{
  "num_hidden_layers": 15,
  "hidden_size": 192,
  "num_attention_heads": 6,
  "num_key_value_heads": 6,
  "head_dim": 32,
  "intermediate_size": 768,
  "vocab_size": 1024,
  "hidden_act": "tanh_gelu",
  "norm": "layernorm",
  "norm_place": "pre",
  "norm_eps": 1e-05,
  "positions": "learned",
  "qk_norm": false,
  "attn_scale": 0.177,
  "bias": "all",
  "tie_word_embeddings": true,
  "parallel_block": false,
  "init": "orth",
  "init_std_qkv": 0.0372,
  "init_std_o": 0.0,
  "init_std_up": 0.0372,
  "init_std_down": 0.0,
  "optimizer": "soap_variant",
  "learning_rate": 0.00774,
  "lr_mult_qkv": 0.5,
  "beta1": 0.95,
  "beta2": 0.99,
  "lr_head": 0.0092,
  "max_grad_norm": 1.0,
  "warmup_steps": 200,
  "schedule": "wsd",
  "decay_fraction": 0.681,
  "decay_shape": "linear",
  "final_lr_fraction": 0.05,
  "batch_tokens": 65536,
  "max_seq_len": 256,
  "doc_mask": true,
  "train_tokens": 268300000,
  "max_steps": 4094,
  "dataset": "wikipedia_en"
}
Each number is 128 + 32 x the weight over its row's rms, rounded and kept within 0 to 255. Layers, rows and columns count from 0. Numbers have three digits each. The size before them is the row's rms in percent of the matrix's.

# layer 8 MLP down (transposed), 768x192, rms 0.179, rows 590-626, columns 0-191
092:149111165108136107140102178124116102051153106065141151143114144134108094090173113098087113152175163149103169103191129130115119104111117085151079126149107087125131130159115140126113144096105110124120148136072140093135118130142133128070132112142125158142147091165109067160074152072102090191108182073114086111121103159150137076125119143172061141086121180124119064065097145117117129171056117158101152145211115157147101130143144138127088147044160143117160191169137132110111035160110150132194177157149145148195131085091164152120082137099122098114104150066152153133178118136123127153
107:143114172104100123131100148145116090155113095135096129101174137097143132107109118096132121103086155171182167167246135061110097129165169146170179175159149142049199144160079122117120168130182119202170091134139097112114116125107120147145104091180145113143196106099093141137137177105074083140098071172127128143115193146139100136057097110127125094131099093135108161056080101162116154123200111125118119124186077105099092156123147152142084145104151155097132162073092108115124101169119124146131076070113121120169094141107115126136122082184143117141123130134103149089114085132125115085
103:182120138193145128134106135109116141083106190124094097149173142098118069120134070092111130106128128141121174120099124102112126128115093078172103133104096142185054101082115121094093116094165164038157146138101175158112123142136053117103122145088180094105180179148119107093160124154095175098170168164167141146165149156110096123149139119096096086062144175146108098151072110173142143063144142045097138164050151162187138172107133159076112100187140121119109123114137104104127107121133120166145198137149130176096120118157123177148146124132145101106124127126126107135088137061090165169
095:149100148143150110157090140159124134127093094094101117144147101098131179170146101135099144134152166166098125130065113086155103130137081152137153151057110110161136064103068108098126166110148148079110094135140123095141096092190098130190189126126138115100129112206128186204142199182078095135115159185070144120115150189112055155123095136124155083126123116112183123177115157179055141102091197139165108093148095159162093132111132144094169108125178119139115132133122094135137147162149133138093149129105109122120119076053094149190162150136107079139147156083100114131080118178117111102
113:089169112148126088154132162139091128130145128110022123134175151083169112160127125140093200173117130170155125129115089115132073111091145138133186105090142095104170096172161086165193114145152132137157137143116184125140124139115085137163079146099090102126098135132111123160107129075210093088159191137126141134128122123125108091134125149128074151143105148180137175099120107111094141103143110133089133086106107149112109101129164093132137115141113138089190202104185186073064163105137067135103152080147124115131161148141189102126146152185151072171127068165157167147147076132191072104
103:200143171134126112143079108090114183128140125066104129131103145109111142121168154077114070088089143169104108149129101144059148172173119124118096159124128134103095142109085146137119163132179052138139147142167154080166117100094203180117126128159137102146074112098157163082130062102071136075111130134098152096122143088109134091126128137147140091087106099134088113097152134120167163083076163083072149171062194172148146130131169173171198145195055087129099141126074185156132198129122116132114167150090122131142132127121114113144149110114163138151133135157140150080136111169177129163
104:093187130149150148140112188197068145142131158155134108142176139158076115138124137134139147151121094147117154152102111104121082107144144088144109100069175147132086141124150093116118095132100105161099146154200081138078115129079084110096128101174160106097123141135057091148084076145097124083130121080143125083083114135162160114099201185162178167114135093195114114146114157130107116096141167052175157164130156117104218063128117091075136110146130076078147121172093080101145121143181106167099144146117095084152166151156161138162178112135074119109124130090138112137104094103170085151
097:161116078126113159118134112098147115065149067130157158096136079185132099121173144147142134061137102167118092095113154188168101094144125126076142136100058139139127122166075118109072104166126157163111130099088123142100135181161141089144072144127182154131106156091098096134081130196074100124134108121201068204163140157149047165154104145071112061131098132103216107137138166168126100143125107129130124074121111186097156083113144092071131126101114131128128141139128140147114130097105114110091151108232135126131134118122185129133174128143128145129175094117098148128105097137107184099
098:139112119157175132164129201145144133171143126111091089178101152118135139113124175183202115078121117123122135154180162088161149137156163136130090084094110109135127097068047181151095161152195094155180130152064202102135139079152106063163178171176159122134102087123127110102153166175103131209124109174219061137197064118141164148116110112130145082115085106116142110093129158150092121150167104115120113108136116127124096069146145101102138126174126139175137068123121097082126144098152109113124099103158098165111123083143104095133112166174142150109141141100120101114144103126148100108
100:095157134103143120127088041155080178070073118117084144077093099062138151096163115143190127149106090142128153074113116169110145170203165133091120130185117142121115135148123147135141116109142143106133099113163112097135168104120164162191142138160142071104153157147163090164085188141140088145112148126146141116098125117104064151159115125152108183148166126055129107199110114111148124172155100138133088128156091139172046090137205130126080150115100127179173146161138068143122113154083139150174197138172132102128072115122132166118132087100176158135140190117127121096156126115115178167
093:126154077127092124136110132102147087137081150071113106128128039101072121185168074094093126142107105094196169117135098146060116205109119128152169131072112147141133107137093072084032080108150115127114145152068138134175129136146104105168164141137139122109118154142171117119131132060095136172152110060119124130128124118118147093121087125123140106101136127140179133126081132094156128094033132134162185094147086142139150154079099087185099124141143090159126131107104086156150168066143137058172079093148072122167098094138124113184108130129088187103126091104090140137129129136152109138
094:148112095144148099058120120146141145137133186131107137157045150098126078146115075114096142113193154106119155151180186133095107131125134090136124118107099105115096118128092179125146149049137160136160086117147157093145158133076125131141134158160191130109114108098109077155183128084098111133143140125184100048129160131154136099169128169140152111150122148058123103077102124132128144082183120148117117121098133103124109116085157077039145148085176036136153068154140171149100120115108087108117149085128110149129094133043086114189163078149144130054090137104139127090118154122103148180
100:142158092151145149115126132161046114070149070186085141097078116104140154145171133163167146100148151105156092115131111106131088191030105102168166079133139121112103127098082049128098149165129133125145105112134091158143143140142115110125143140129098140118059115130112139157186094181117174193140167185142090102106191173141156094137151163163156074105123108142160147126115104120089118061117141118155121091060094102136128166088148135156079093128122125090173118095105113135095096134181215180141165080129149068118163176112146161185160095130136142147121143104162124157109167129160104129
097:175188068195120124080180140136099126165159136094069111102127108110133133131093112120166060087112101155113136153083153088123124138144098163085147106150192078069146036104125147129110140137101121166150056129099094100114152113161100176093081185112160185138078083118123166171149123142127154125104103118178127174173162158140090139070136119106145165149111082128164077105122087101101173159129102139100152173091152065057085084126159122138120081144134099111152116159113186118138124112113170158155126220112088118131089125139093112113149114077114136098098116154171172161144124142121118129
100:102166205139046184088117152103165103147168091145129107177143129079139106119150098173169173144063133098164131132138122109113048142179098114136149127081102125200150123094171077179166126151078155143167163122079100101145171127105148076132074128164123129136161116116126117079136136139135153152098094108130173159118088109063097177138096097159127125095156081147121115094152145146174109118146157108172128147164124124105129114099143153133075141098151172071124131125154187097152154165121152139136111097143173155129107170132134128114128131107115216134126163015153115194061151144114156118
105:129199155104137171120078094112067119123100166192169124133142150083148144138076143113107079147141142118149142091148132139127106104129155114065068125161133089090123156131096092148122206151125138137152088114084140134148128157114113069132108169108088185134113149144135121151150138125168138103121130125225152104138104071134124115171080184105078111136104155140069120087181071165130183176093063148096161182180089118086098075094174100110153105153125133143148116086130141183151191104082171135187106167166136151162185113101118110160089114143124128134114165146188114110097119153107105180
107:124104129171146078190072161101075129165119086062203149101141081135097145082160081084167151047149119154086117164078104111132090102052057144106153180071138163137141147114117109121157103138162092142131060125147117157130178098136117156128143163104125170133131139122111154155077116129163137125192112111151147112107149108111128095134139190084177130132086178159188115122063140141119151200114132151138095176123158139069111111110132096104119150120105132156134153133185110066102116127140102149139112144116123079116110105132090089237143102117160114082134162148129159145172144093102153119
106:130070097165111074137120148125108158131103110106112162131157232080092147104116150079107084103110127181194145180093112162135115183141164138121103114163137144179126156137128107063138153167124129199113093072114098147151110115158149133167167105094129147133090108123158112071065104113087134127139074134091101120131161104087143109197080138082136135112105098126101116142124147112132056137121159087094158154157174164125119142109092166131083179099135104189219159111138162118127129125101119138105142137070157182134127070163097126138153141174173084104147153158159140126158201154099078083
102:131168129149162182063101125096158119098128125132075110134138135124136145132151113172066142160106182105103106157047113135122162167089161085140105118101136137147156080111101131167176158066095175104108095159112124123170201123159101124143107083118180126110115091134139095160144137124128077115143158094159094130189119123142139102143085170128133128066069089082170184130067151095128127213133169170129059125072093145116176095124107115112088135080172123126151151103192152153176099155090154094121108174129136176083110101084130137177174106147134167158103164128164155107137178102151188133
109:104163089189142154151096106132079117098162119090146181096071172137135101175145151103083080123159103102083127169177091147138125160096120136158131173125136139102152089166153166118126128197055080111114148127181149126141131160124103188093106123152110170104132101139161118178112167131140126183150153093119155068048112147134123188129196147141090080195083114133155181188151088116132146117118149118159098151141074172093170083070100117118143125151098131158135120071163098158179119152102166129104100089198108089133114069110129183103139109149150155154122161145104163085159109106122111085
104:142083127116183163123139122146206135142168185090110160040132184156087120145134051151066125117102103135112128097117140168144125147153166176102098104048195118125118148135117147096129135135091130056135160150177103116194133121139142112095136111122150074157146137126112123173099146097130161104158134113131120083138084105123163152125157163136071094154152168151111125141133117113099136098080140170135135075161161182152165157069149114119123161110106167035209078157161099106100130162115107115198115172156120182099099120145191116124112116139160158143113165154080155102169139094125179111
085:110125123066094104126213108143197140101110079123058118172133124082117123177189124165095173156153127092105153118111152089126165146149133136125079092133108078130165157104108095129086122124218190126067141101162157116139094126139153109117115140069124095162153124118113107167165139119091127111140163154132133104142126111110132091143114100112175149204098142128131111123146129131126090138183087093140093161069088170158159170115077101190083096107158105098138086114124027091176153154114089118134164151091188161164139135124124141149123161162168164108166161136166117109147090125054068117
099:168064130099106094155153116149109105114163113124179154184081107147077093074111096088142142157158101129086080083128142166084129080178120128170130136167149069137105123174135168129116075100087106142108144143126172095095106132164134105134145164171123117157084116079073161119110125166174140169152173155118135118154095150157123126193131124135127144179099118163104083078052117060131176116123079103131187083134105081150171150118127153146145141085156080133132145172092105167137144181150092156156107076141129092115156150125158138119137086091121106091171126060193089146079121152194085078
093:156125155197151145096158130161164130113153149188111108180150076055130112105096126104205134163112117115122141178120138119147100095157101154099118136174128062149038123151153181105146126120151139110163119177153061123142164039111081176149152117150172180142143143124164097092126109143133106123104127104118164166152145149161152101133180179134124126142108153145123111117098139139132063085153104146011144082170146160118126116156127190125056081134129060147152116131177136173113097116130114156136082159131112110111140148120099105124103138140127174110208076146107117188113117116093149167
091:108170101093124065204105107163143138088073134174119188073148118182107137189076138114144103099134152118139085090117107129145199137194090145126142154109097104143091102107112146103095080142082120166094182141143065171112093139116114139136101093096114117166144102129170068105081125086123108098046101134123077111122126181165141140124123157139143154127125147066150185146094088095158111077148159041132094155161156146181146173096130166135110097178134177124153137139093160124118159069122124164101162142133145100077180114177140147123166146115141115110100088153168105139116098174081126166
097:105076156112133147103131218128150133095138134106120098142173156149142128136104132082124172168102120130094165128069127082149186163104128120104174116142147165101123138095102138115135138161160148077132112099176133097163109205087146151104180097159168114151124105121105136123113133122087122096094140094128182139082123152168063186166115121116143124153137122138105150112106090115218146136170145140111184156168074163166111045128096116167143116096183072104144157162125167178158072153072120133129120141132090116160136100127063128074123098144137134074107187111079138040098149144202119172
110:113130114096110084110103148111130104092166116161168109152130076178075171185129108129125210125166096115147193191146145128106089181112091094113171085140171124135130159164148089133141086141042099168134136155123098130078135122193090137125119092138141140117097065165113155126145097106119086098165169106097043122189180098124178088150099103043139106117143130116149095124124162099096088141071158093117077122151160100105133128106135148115139147158162070175138128132163120133081181168082086109108123132147113104166126098125169117135148088197080090154102164145151100086168121162128162119
102:117141138096124171156113078116157081098120086168095167134122187099202142136181151125057137109069131080173168158139133117073161101132137162125066138139156095078113096110168200168110158078100119078119132126102070148095164101130110165153132122109098109113152183119122112177119139162165064135149120128139091142123047169124112124066142162140114128141120127113164071162106138119183101122144125096142132130123143136086102119112160120132144133165086190148068125085176148130171088126111222177183091157173136111090119133134110144155128108167135112128181140070118079160119061095142096148
096:090088150108107145127125077130148077143091136153110137214142143178143129124133093091098126124111095125120132106097111173147151130187044136141122135186139133162137107100172102092130184133175153063139137148140169144130124116187142108123160171075137198162173155132127150106090118138129116103116093125096115165107160117135118120119096140165131133111099144072119138101116200125093189182153086167115118149184094143118114101119117161180082153141133195134115081170089141134118070120119118023136102067123134163149131137119108093181232118145071149144099168088109151069143079107125125104
098:141091147109126140075108052070158137103132096132133124106089087085121165103143198177126121093160157119134078074136122121224128169190072105138148193136146138085108134119135178069079120092125135132076073149139156141171155155121110131156160112158137079089130167129121108141137132124100123078114076166128141192078113081142072132131149111148034133097093123137129104105107141120128189142110189108092093132159119108151090130166158166141106108157126092123098104147148125126055098166140103153099092122069141097144118117069147132168105088136168120130145132105090160164095120088087136209
098:172066175161146174158088128127149137151132211154123135155093121212211091189084069069114112146111176133197118094098089105107129104175122168135103113149193147071102111150114093168147120163144134122129156135148193141144172100151104140139104174136107142173071146122143094134106125162094145106149130144092131126135163123124118063084081114078152129089095109127195115106118154132106097076090078120045105151161131117136117172107117170091146136120175151100138129125100134053142163149164179124118094112067128187110156102115131135141158119140099163144138115097133125143170127125150199159
096:191102154159201138116125091151156105130148135165111140149130128089130138085160107164101119087181100118119095108154138153099184118122105077139154159092189118105120168177140145079059141101077140174037160179080145111159089094120086120119114185144161110120120142103109159151124108084111138082138134119162184177178129117105165114204159119125131149152134133170145112122156115108153153128061144157112095101095085137127083135105108105174131160163115169152171156090122095150189073081141117082149139103139090141219140113118087040135150120154138168159125152133113168115142105153133129047
105:082100131116103063100129113160145099144036109183123150187115102098148167098063134179152144148128148122105163174121154160120122126168181095091108095117123159117144142123072135131111086094084149132087139106110084103146090118116152085146056156135076102129093108131096146107093122204079142082206137165156112074168135173135133115136084120137115128122185094184090150117186134175146142146086141078102133123154096136131142169148134180173171160110091064111167134153193101066094086132149102145127156140169169116080148142082154135132082144109171112143174137136135098144164145154149191128
099:124182181158133112166098092128087177122145119108178154174168141112132156125129135151136123126139113183084090139127152147134124063121113093095139109166149148131123135182133137101060131110176140143159148116130139156131126191142092113080174101124095123133088068082145120109120162162096122138172072121113082156168074104101132090141144108130093150141154167138120118160158143138137175151144168093184159078157113041118087144171139082142186151178088126090073058108157160168175160090187100137048128154131188128133168082118199197120112079139168110102128100133123122133075124131107083102
100:126153130086156073096089159138115127059112127078160084137147105158173150137186147145165136097171214103103109137184128082112083100115126120108159130127085093143168133190127185142056175128132114129156099201144094170168129123077151117142132202107105127091108149099209154145170153127151140146109144145085161143094100092151137132129170136164191131119146124159135151069177103122166139169069120130150161103149127112102125073107102192117136157140116122130130116138117111180181115140068104134162121109138135107185138113106104125129056083107159152125133186065120092147076089183126141178
105:124147159144148077103100101186117157070093152084186103120132113069134123151181116188081126140108137100114095095163200145121154120118170121124149131121126209134106159136150119193100069097151152166057140099146156147101120052124135133079115111159158129123153034090170112157154183127149084140156112131161065154137148135151129115112143198092163153108129126127102143130124191134071134115122106132132146046139115149127155162212108113130078137141140118110099134083150073155158161124169068119088080149172128142091162139131153150154111115103117134102104116165157128169061133100115145187
102:129183074158103112184119173084133123108119138095143126092141155068135149146076153169091105058141139098146202151093086077130180140133064131141144147100175158130138094127139192103150125099161171164152106143178132115161164124111138044124125094106188122128143108137147163056166154027062109081096116168162101137091102108141159120094146095103094152110170147147159143142105124091184148101120134167153100129093076152147138141106156142082136076102107165108089124115054097104110111073150091082113162120142112146066158105111135126104130084093163087128181132108119124139121139162151166151
# layer 8 MLP up, 768x192, rms 0.18, rows 591-626, columns 0-191
102:110108129070142089120112181158165174069124086122131075105138111099153087142163147101152158115079165109102214119106144117156066109189141161131095115136165079148086131110108163185215119123142109058113168104145150140121102076142152134094128114129116126137107096186114165122146173166116153152117188108150112169136120122139183115071112098158118139092216081147068128106115070135144130138162141131166116189170177108116122104134158154106108179104162205106151113171096137140153106197111188146103141124144141148095103146157135116149187139139132072112161090102155088147142132165082099144
101:135154157128133146179129149063094163097081053100205125103111134055075170102098090148060155129125105126127115131075119107132150153138154130151120189140135117149203151142099141132146104177180137128122118118104076100108161125108145159173116107174114118077115076164117140153169169108083137152193162139147162170090145029187122116107148167109129187181127077146081108112105163162160132163164150116107163098158102123157100112171137172134139088155163105137084103071112117161135180100157128051168121074147146122125184158090152073088117152150160125139126124117096124116139145145142116151
098:106113120127118174077134174099123149144206129160163095100108115165140030158145123111178099101120104148129158113124147188092129065101130163167093131103081099099131173171168170168115118091122138103148046185139130093118143166127142157160176141097138161133188116078070079075139138162152176129139140115147106148189089134151159111085152172160156130107107138103099093163073082133168128206140076157147109136089039157093151126118179138089128153136160166093119159123143124114107159124141122140124124123144173129159142131163163149033132110082071131170116121100088133148115124098107126127
112:074144118099147150096091173116140097204166191106108134133094150106133106088075117096091140157122132094080135121132146132114080144135152149165136122116125110200141114108093117161139053161122185166210175143099176118137117112084131161138102129141155107051153111139184155163151150109118119129159125168190153088132149104145111111158145098101157182146140073121117074149130128125164149177086142091097138129158141076170111094138109167061096125117063121193157165058190184127077114144120095094094085126124142085132147196134141140135077145077113112181144115103143110145153119140144062107
098:184098104160108141175115114163135101134129142210145141143120157171182140136122105151163070076071159129120071116133110038156155122126118087080141163140111112072138168102109102134131164135128125076119083113102157102098150147108106120122118143115104189137173122066084129110165085100147128124174096122161128083138165112164165131165040122100199144158165127169137134131118122179173135123148161109094099122110162187153153095115146069142108080086093163172157105162178096167171100145194083124127162128073114132149099172139193092089094164138118127137125110105143140143131128083098211115
095:118197127138142110078140104099108105143095113141082108142121119135137182089097124140127112159134139191151149148096122121134136102105077123104107102137146175099167096103126128123090160069102106153169163157098170106127132169076087170156162110121132170097115137055061213158156136129145116111143187147122133215134118137201104098119146171053209092079136091179149067172124115198103127096118109170179084132155126156055111107126116163170128104140063131133109117105128066163137138143075145071137102099117142096091115146153172127076116175162147163096132129161130109144123109098142142136
097:102101168153116094126151187183165115151101141133186149139145120115158105124107140097159089203184139106096098058121110087078072086102088154146111038137137094150048143185129120153117092081098095130117111127197107150159116130144108109086110105146103206177136139082088082124129156122095131154106165166137115135115125100120157141117100137171122132087148140145114120133122076119060083105096157107158161152104132046037121158102144152100153099165167130111152075134174227117143122151100128134123101155114100171111081108153131150143169120133113144119151096107191118161130096130152163133
096:081116133094140093152123121177125155108116152130150113105111150120147185115138167098131144139100205116152136130165117159135071119079164151126091152194134117070076110160139060194133119153130121124135148114093119078125113116108174150125130138110129155119131149169126127160129138123160067147109097141151133162088154086113222112105148090140149134152182119131148129136088127194151140183109183125131149070165190144184125079130151119162181146093101125105090108113173137148178188123085172135154140013135098190124115131077187075111106181076172086119114148113159183082130124121146118114
097:122122122172087140166058141097176133156119103113160081149163153103096134164055138114205153155111124112150139146141171167092130176102126162145099145124115177102076137095134108140160112121146154160157146142111125104081120118099157192197160186148131170130109093117129078132146104158172115093123086153129101098109201118165163097096077101171085169142132131147102141119096138141166061154116127067146176106120062108149115134193140130090121094159095225219147126104112135118085151096112157156172139138115132178109103076130160161135151138146089174126135108188159127145156185116099165103
100:180117202120130239118091150133121081109065178066093132183070138104144182197141094145163129151197098127169129151104134142128144110161150182151076123133142115135093158122117201175113145068102095148172107121127133117119106141162122108136146108094117155129106176155116108118127120091115088104077116118176129137101116129089123158120052135147092091159165075172128168132146132070101114146126108131134138053157101187090133139131175133145161136121111072113127086157142158161131143079132103134155095118085152109086087084167092123093080157150132118112071068153101152163079164109110139110
103:110131148116067168094079145127115061072091108121130145113086113165178113132121093065197064178106128125186142123147058134130174105095109146152047126113103112117126134082133108124135128170132111125157100150129110068141131108132167093121139118169089151150045160137141119076103125155102134103146119205132153146101113172031164125120111129135159133175083113151145165121135120136108111119115154131091141094164135115145124129180180141136188187136107170133100150096133126143140132135150155138083091112139154133102128073206138146084176127045112150120233151112111135152090111111146094179
114:120175136148086158110176151118088075126086110115135161146127185097183109160130123162152136062144237153095147185153180111132143120143128111116105172126066106138158147175187135124160136101087128130048171151166062165103112149174083107108138155104182200159166045115150166130160090115158173114128157131088154139107109113153112155151090167099139143134102142148138142142121126119098119141103187127151144108076081113124163113142153063128152168140127067066168144157139135125117079103191132132109098195153145140175135105120136138090097106127148113130108146176127115130172163082152129069
103:091074149120090116096123159112153149132117106123163127130119170040078158137151055119144068156113185105123134074136116117153133141160183176152132101221226064104135151089108169124137108143139129151147146156140107145115168099218106160127162169120132152122198162128123140144108104126095156127119101099130089143138185168126115100087114135135147163129156154134089152133203155159110140072185132159112122156159090095114135118099166118122121112074137149078171163160123177104079054095097104127108118167094118139076197114143084073116106175135155141113130116143163101117169148136155117089
101:195105152118111165180134073162149118107109154087167136164107110119104154067091139144147105167136139115118195135057161083080111135122155166102213137095133138076062120083100129128125075110105191111072100083140127078148187113149133143151128105131183107183117108138110090173095100073153156134146205155155139136086106085145121164175100093168171105149123097127112115102167117099124166160146143121103102110132160083081141140086142115117161135191149113139167161168208151185154138136119092134103109102146117127138088130083103077171131162110183154132111134182085154097075106110108120113
102:148134140099125146136042139113129152137162111097124151144216108203159088121146160177123109103115095095170076171119125124134163127225142069181145140113147124165117147141112120162093139092171082125154119071144144124135097122141141097102123143165116134116104175128147081091151148171156074082192106108130134168158134172219166096089112137159115180133146185167140084088111133137163108128132161102112115139128147100145144041060151112093186135162167137089111145130135107143103088127175160157096086082112143146129126158142132103159076127060158106095173135162105183157106104094090117118
104:128158123113122148157094205212148139087145082126157154134179165150102136083072114118118164169179107118127137151102134144195166081149137111076140130123096121126114183137131135103155184128138133110098109148116075048093148051119114160104113102091098072085101112097093135183101121083112191175107120155084118083116088087151168108114095085162074156132111119111125136180140095156191170134152162128061146103066095162196121045089145073186137102144131157103130090137082134138149178097129126133166093121162099132130096133141083114134126115127124112144177110118089147151106126146142121093
098:111113098122132083149140157179138142105096137118135104187168150113092114159105115162078181131120200067168081089167150151108109132164148180074168152180156103109130073189127099170110115110107107088138147123068148127063154145180121124079153120091170168119108118067136110221074116067139067132167155126118148119154128142144113142083063157133118177071117096156134084132138112146118092213161184099149110099104082125089152118093160129133149084126119125147119089088155170105095128148121130091149167087141196133121113093162124093109104144067152142080130175098153132129116135137142158099
092:083165179156064074152095079091074119173091100071088171156128098144123076124078107140126086155109118100150072190178159091068143135153200161117152134129140167124143116172166174143143108131190125080103120117113145094147142163106174171205160098120137147160139106175136081202129098171101123107170102136096102119112118098124179110151106061164120083113141158146085067155184130135191130131108136057085095129149108141117143099110130121195123106132143173140136149150109167141184128142142116117135123157209119118107110107124120100101147170116162087101089146102110107118166129124107136089
098:158184104111141083117091108120119085170125117140142088078080144123202137090139107140156167128180106124170112112150130082148141050121119108055083114123143130151117054149135056160119094089125172094159090147127161108099115108063124156091083062130108192175189121138101182175116158145123101125129169124118143152144143165123159062121068191084114166146109146079148128193158109096108147113161101123137143081111113175132111162119120134159153144133088158143087125130117082143102155120137104119191054161160147119135128110120129097172066111100135180149156129160091147140107121070194132107
099:126138123118189108024149093171139120070157119141116127166182110148095179191189077158041111114145118131115163107128134125102186082118104054076147156173124100156196086085066122114155158079120123102087146146134119137105117129165108124131146110143099148154134113102123193153148080147074117161118118139120130150150107072148143166074150118079113096164142089118101089124144152158096119143141139150106133139113096089101140042105206140132117139116108122103107140141133129078144141070081079133152154073106153119056107106079145129100146131101125124168102115166171066161154156098153144128
100:066107110138084156110072125122089124110125184142161132089086160141084083090090161091178048110179110177143077123135085162174061144114124119109173130088162147069128170125109134124162134073056139124109148113040103105106122145113109157095070097104144150131110159131096140104132123134118133144106122088150109153092087136109129145154158174149123137154115150130124101216088141148086100098090129195073122130093127118079145104093119128080090176103125147131100136138138180108134136123070171117149048129174080051142111122079143113115091106099144132093127175105177141114122153086128184128
097:096122104106103148104128159133161139117180165147062121182130070125098138145113049127144074128157164152126136102124158135121114122104195149157195115134151160224149108101159116104146136088139139125099108173100123103107111159094183114043101090108112155135142125087091101141163115139123071123127118095107117139125164122091095129174089184152121088135117110107149124197169117083107137169098096127110127149165111120181103156192121095129147076123106177102173130102144073141138150154164085136151175152052080145110152063179174099170163173203095081134137130173122146103088149092099112151
092:050143066111130171168158108119161143126124145182149135110124199104118131063153092167116118178173106088119101158157109159160122148112102121134125115130092126116135146105131150158093138084144158160128135105128099147137197154108113151176115148121086133138165112147091104157117202164160123121153187135140131198093169105149106117077072140125193103130134177135131135173166126200109140123104161148126141147155152164051056128111134075130124126135172112087074163103084117124107104146142105131186128112066109101106074149096197171067110203163107111186098117096167101138170106171120109086
091:191154122168129143094138162131089108134189125110142158176147184152158115104120145131142131100147088105149143147193090175118175140103149087106153161168145096027157106075145132069125089168101148169210153120123132132146122128107141104150147093133175117190173095175056118083146134116123137090164156119083150139132117124085120101098074119086145154090103109116117117146113117140113142176123083088072161121112174139128091145108081104143124163080144097117093109048134143145068167120090131103139068120059105123151114085147127126071071107091148125162149140109181107126060119109151110057
102:129144147112108122136127113074074143043158127113101120138127094097108190146096107156128154112169103108078129083103132129100080143141128150056082170156138107103111106113104130150165120123074140092184186068158132163124120076129125098162127077128138061181160171144132115115098130111079116174142127202098147186100079142184106096173131156111117092204161120176167140173205092103155146179158123176093150164040123155147127119076124068151150119123096087166141117127128093139113098146091152147192094116096076128099134149128123132112118105161159125106183105147144107088112174140135148132
105:120193167105088098098097138101097117144147083105106150122127108157107185174094172162117119143214117103115183109148134105091156122155163131142150148161084138116072130163132181147124114125135193095120177147110105156122054115102098118155125109131047068136158106115110154141177145137076169157145169161154066098071146079125157142112144139117154133145109077139135117090147091179079111140096101083131144173154137207052156174098174110157194118163154119164134145137113116132105069116107148138179144136116071156138070086129119111096137189094110140087140075125133119111164141124162147066
105:148140121169157159130109096085153134166129105059072180135103082135168121160099112102085181114100105089139128101148170136113120148160114124149125124132134127190108130074189113114164098161113120081127125129112125179186144140145121139105160148086105143154168145097113110108164107156153158077110094156091145079216162141073127084079191116096093114126091096162133145131160112167102071133123140111103131153174136114145212146098142147141187159089149130102135154147077144203178122136123106136098111128088149105133054092149163202077126148150117146169101117096079194146125071052103146127
106:134110145128082159124087169147081093085169103106130164045192122134131141156054152075115071106107161139181145135174104082190179150120102161156116188086091171108100154105129118103128101132122150157104108142089152151133079139112134170184134155126092155094111124068111097176094164109091144140141138106144124093116093115094142144150091080155113164115130119166115144108107184055149105094147128158145088105144127168107187145107141142170121171136134086034173131136102126138168156092127093112140137091168117137127128105112116171139166125152098080099187132104145127175067214073144115077
106:191059115093124116149075171119123148116077047110121145155143138129152138147114132101118170142178137095164112134135162143059137100141164129159175122113091100105087185155144154130153136107126095144135188085171107131114111118069147124098088133096094181110158167134199117098126159159128151134192208143102127109125154169153157066136140081161144102181136101142094135171170087095130208102115112077130120155063117137097099126111155132095132177112110077135083121192088105100207150112083141114165174134115114170075101125186120119113117167090119136149119148123163148055175117117130099112
096:125082123102147111131084179100115111075029126154053148126157179107170125158138100148131138095129132072109159153150153128063047085156091091084115232160128101155137159131153118090120148106150120157113101151134088075131101123183093204174166148160118096119135158102124162088163074106155112099172184123078091136169094108136157092125085069097125082170145156156155096089105118152140094195114121100147122181105097086079118126100128132128089102121112148141183087133152083145116149094119130142166111135087112127152119115140182104129132112164129102124128117117094198106104114100097145087
088:120123104081156141097105146096143177103101094103163099125119140145095142133176128133114151094111132100124111118103163050136120153124121082179088136081147134163196157179160101147159180117114139197167162155136101120066160182085140213110131181162158095104175128146118178171127082116149105105160190149125182128124150078160100169115123124173104156117162118168149128123159142107124089088155168156208133063109138099113168094080182128123071100120114161155138139101104123149167164140183149108116058080079111167080132093109130138078131080102120129122149193164096101130086135143151092113
098:149135120063142175087085121178128130148172144111131144147083135115111132113091160119142057124078169151097112111191100145160149025159135088153152123146145193124136171155147122191159073179139148086140143091064120187088134136142091148108136113202131108123104179108121069150090120120175191083163179123089128111173149149138102123072153120091123101144164117127170090143167115109095129097112085229168141103116167157123149121124182145129160110150165153118136124166109130113118114173178139158107174138153110142115140067150138116073089072104120158107167122166116149150125177130155100101
102:120113140176107129053168113143158124129136152169099185141064116141160120159135121123102137117132186068148109179134115148112160089137097134153130140151119140151105128085136156135132093094099141150156072169136104143132163181131101120149148091121149128151114131120081149181178156160133187095083163171056172142086139185139081158097133118129149197121040133069185158086117106143135135118146148105152111111129140159170136082129163168097112142103160106225147218153170197113093119048138145154103116122166126113115076166124138150041097120114121111153098138124151138161143166081144148123
097:109088096195140056157142166153074177090113145148147064146157147137184081099127125137144160139109162144115121137162137161129067153072121129087090151123135060104153105105139126120094081080105145089110190090131135100113124065190107133149085128088133145103099085108122141153141153075079189163088118099052137126112097148128160128186082071119114120073119148166097104104150138136096122152136130096085118125068115154178100167121140092123131128104122129121182139170106157206133157133176139154162112183130134077103096109132082103138131116139188183128202111157173166129076132155135154150
097:153122090112054109108121098159116152141119143077103103164171119145145143162121108080143068101046116155159100160110143130107127142078114087136143178136127083159135206116140143109150087061115084196083145118158108151076133136112120166102132154047098148158116182108150110161109149200157111186179078149139172132091123125105131097122106082118156124151174111164129137183164184124195178120119152119163117138093162137088161127141123104111078130100107123134167135098115137117091171091125059147187131075100143104117120148103134170115102112175098093182080193142116128095180144114092173126
105:114094113104103174186098112138070066113126135134119129139127045129171080127142104104058124156128109081180153070145130164124093123090155174116113150182180129111155147137147078092115120105129086180111112146132075128104128118124138156139103146184155135157099039064061144149118121179145170117121121116105174123114149116093105167148143129141111126177114103145180106099114135122106177071153133143120107115095105158148140139137137094132119112123102077097174096170148078118088165153141187144154247121076143103153134115131100139140058147164085138168063113146064157154122097105174099120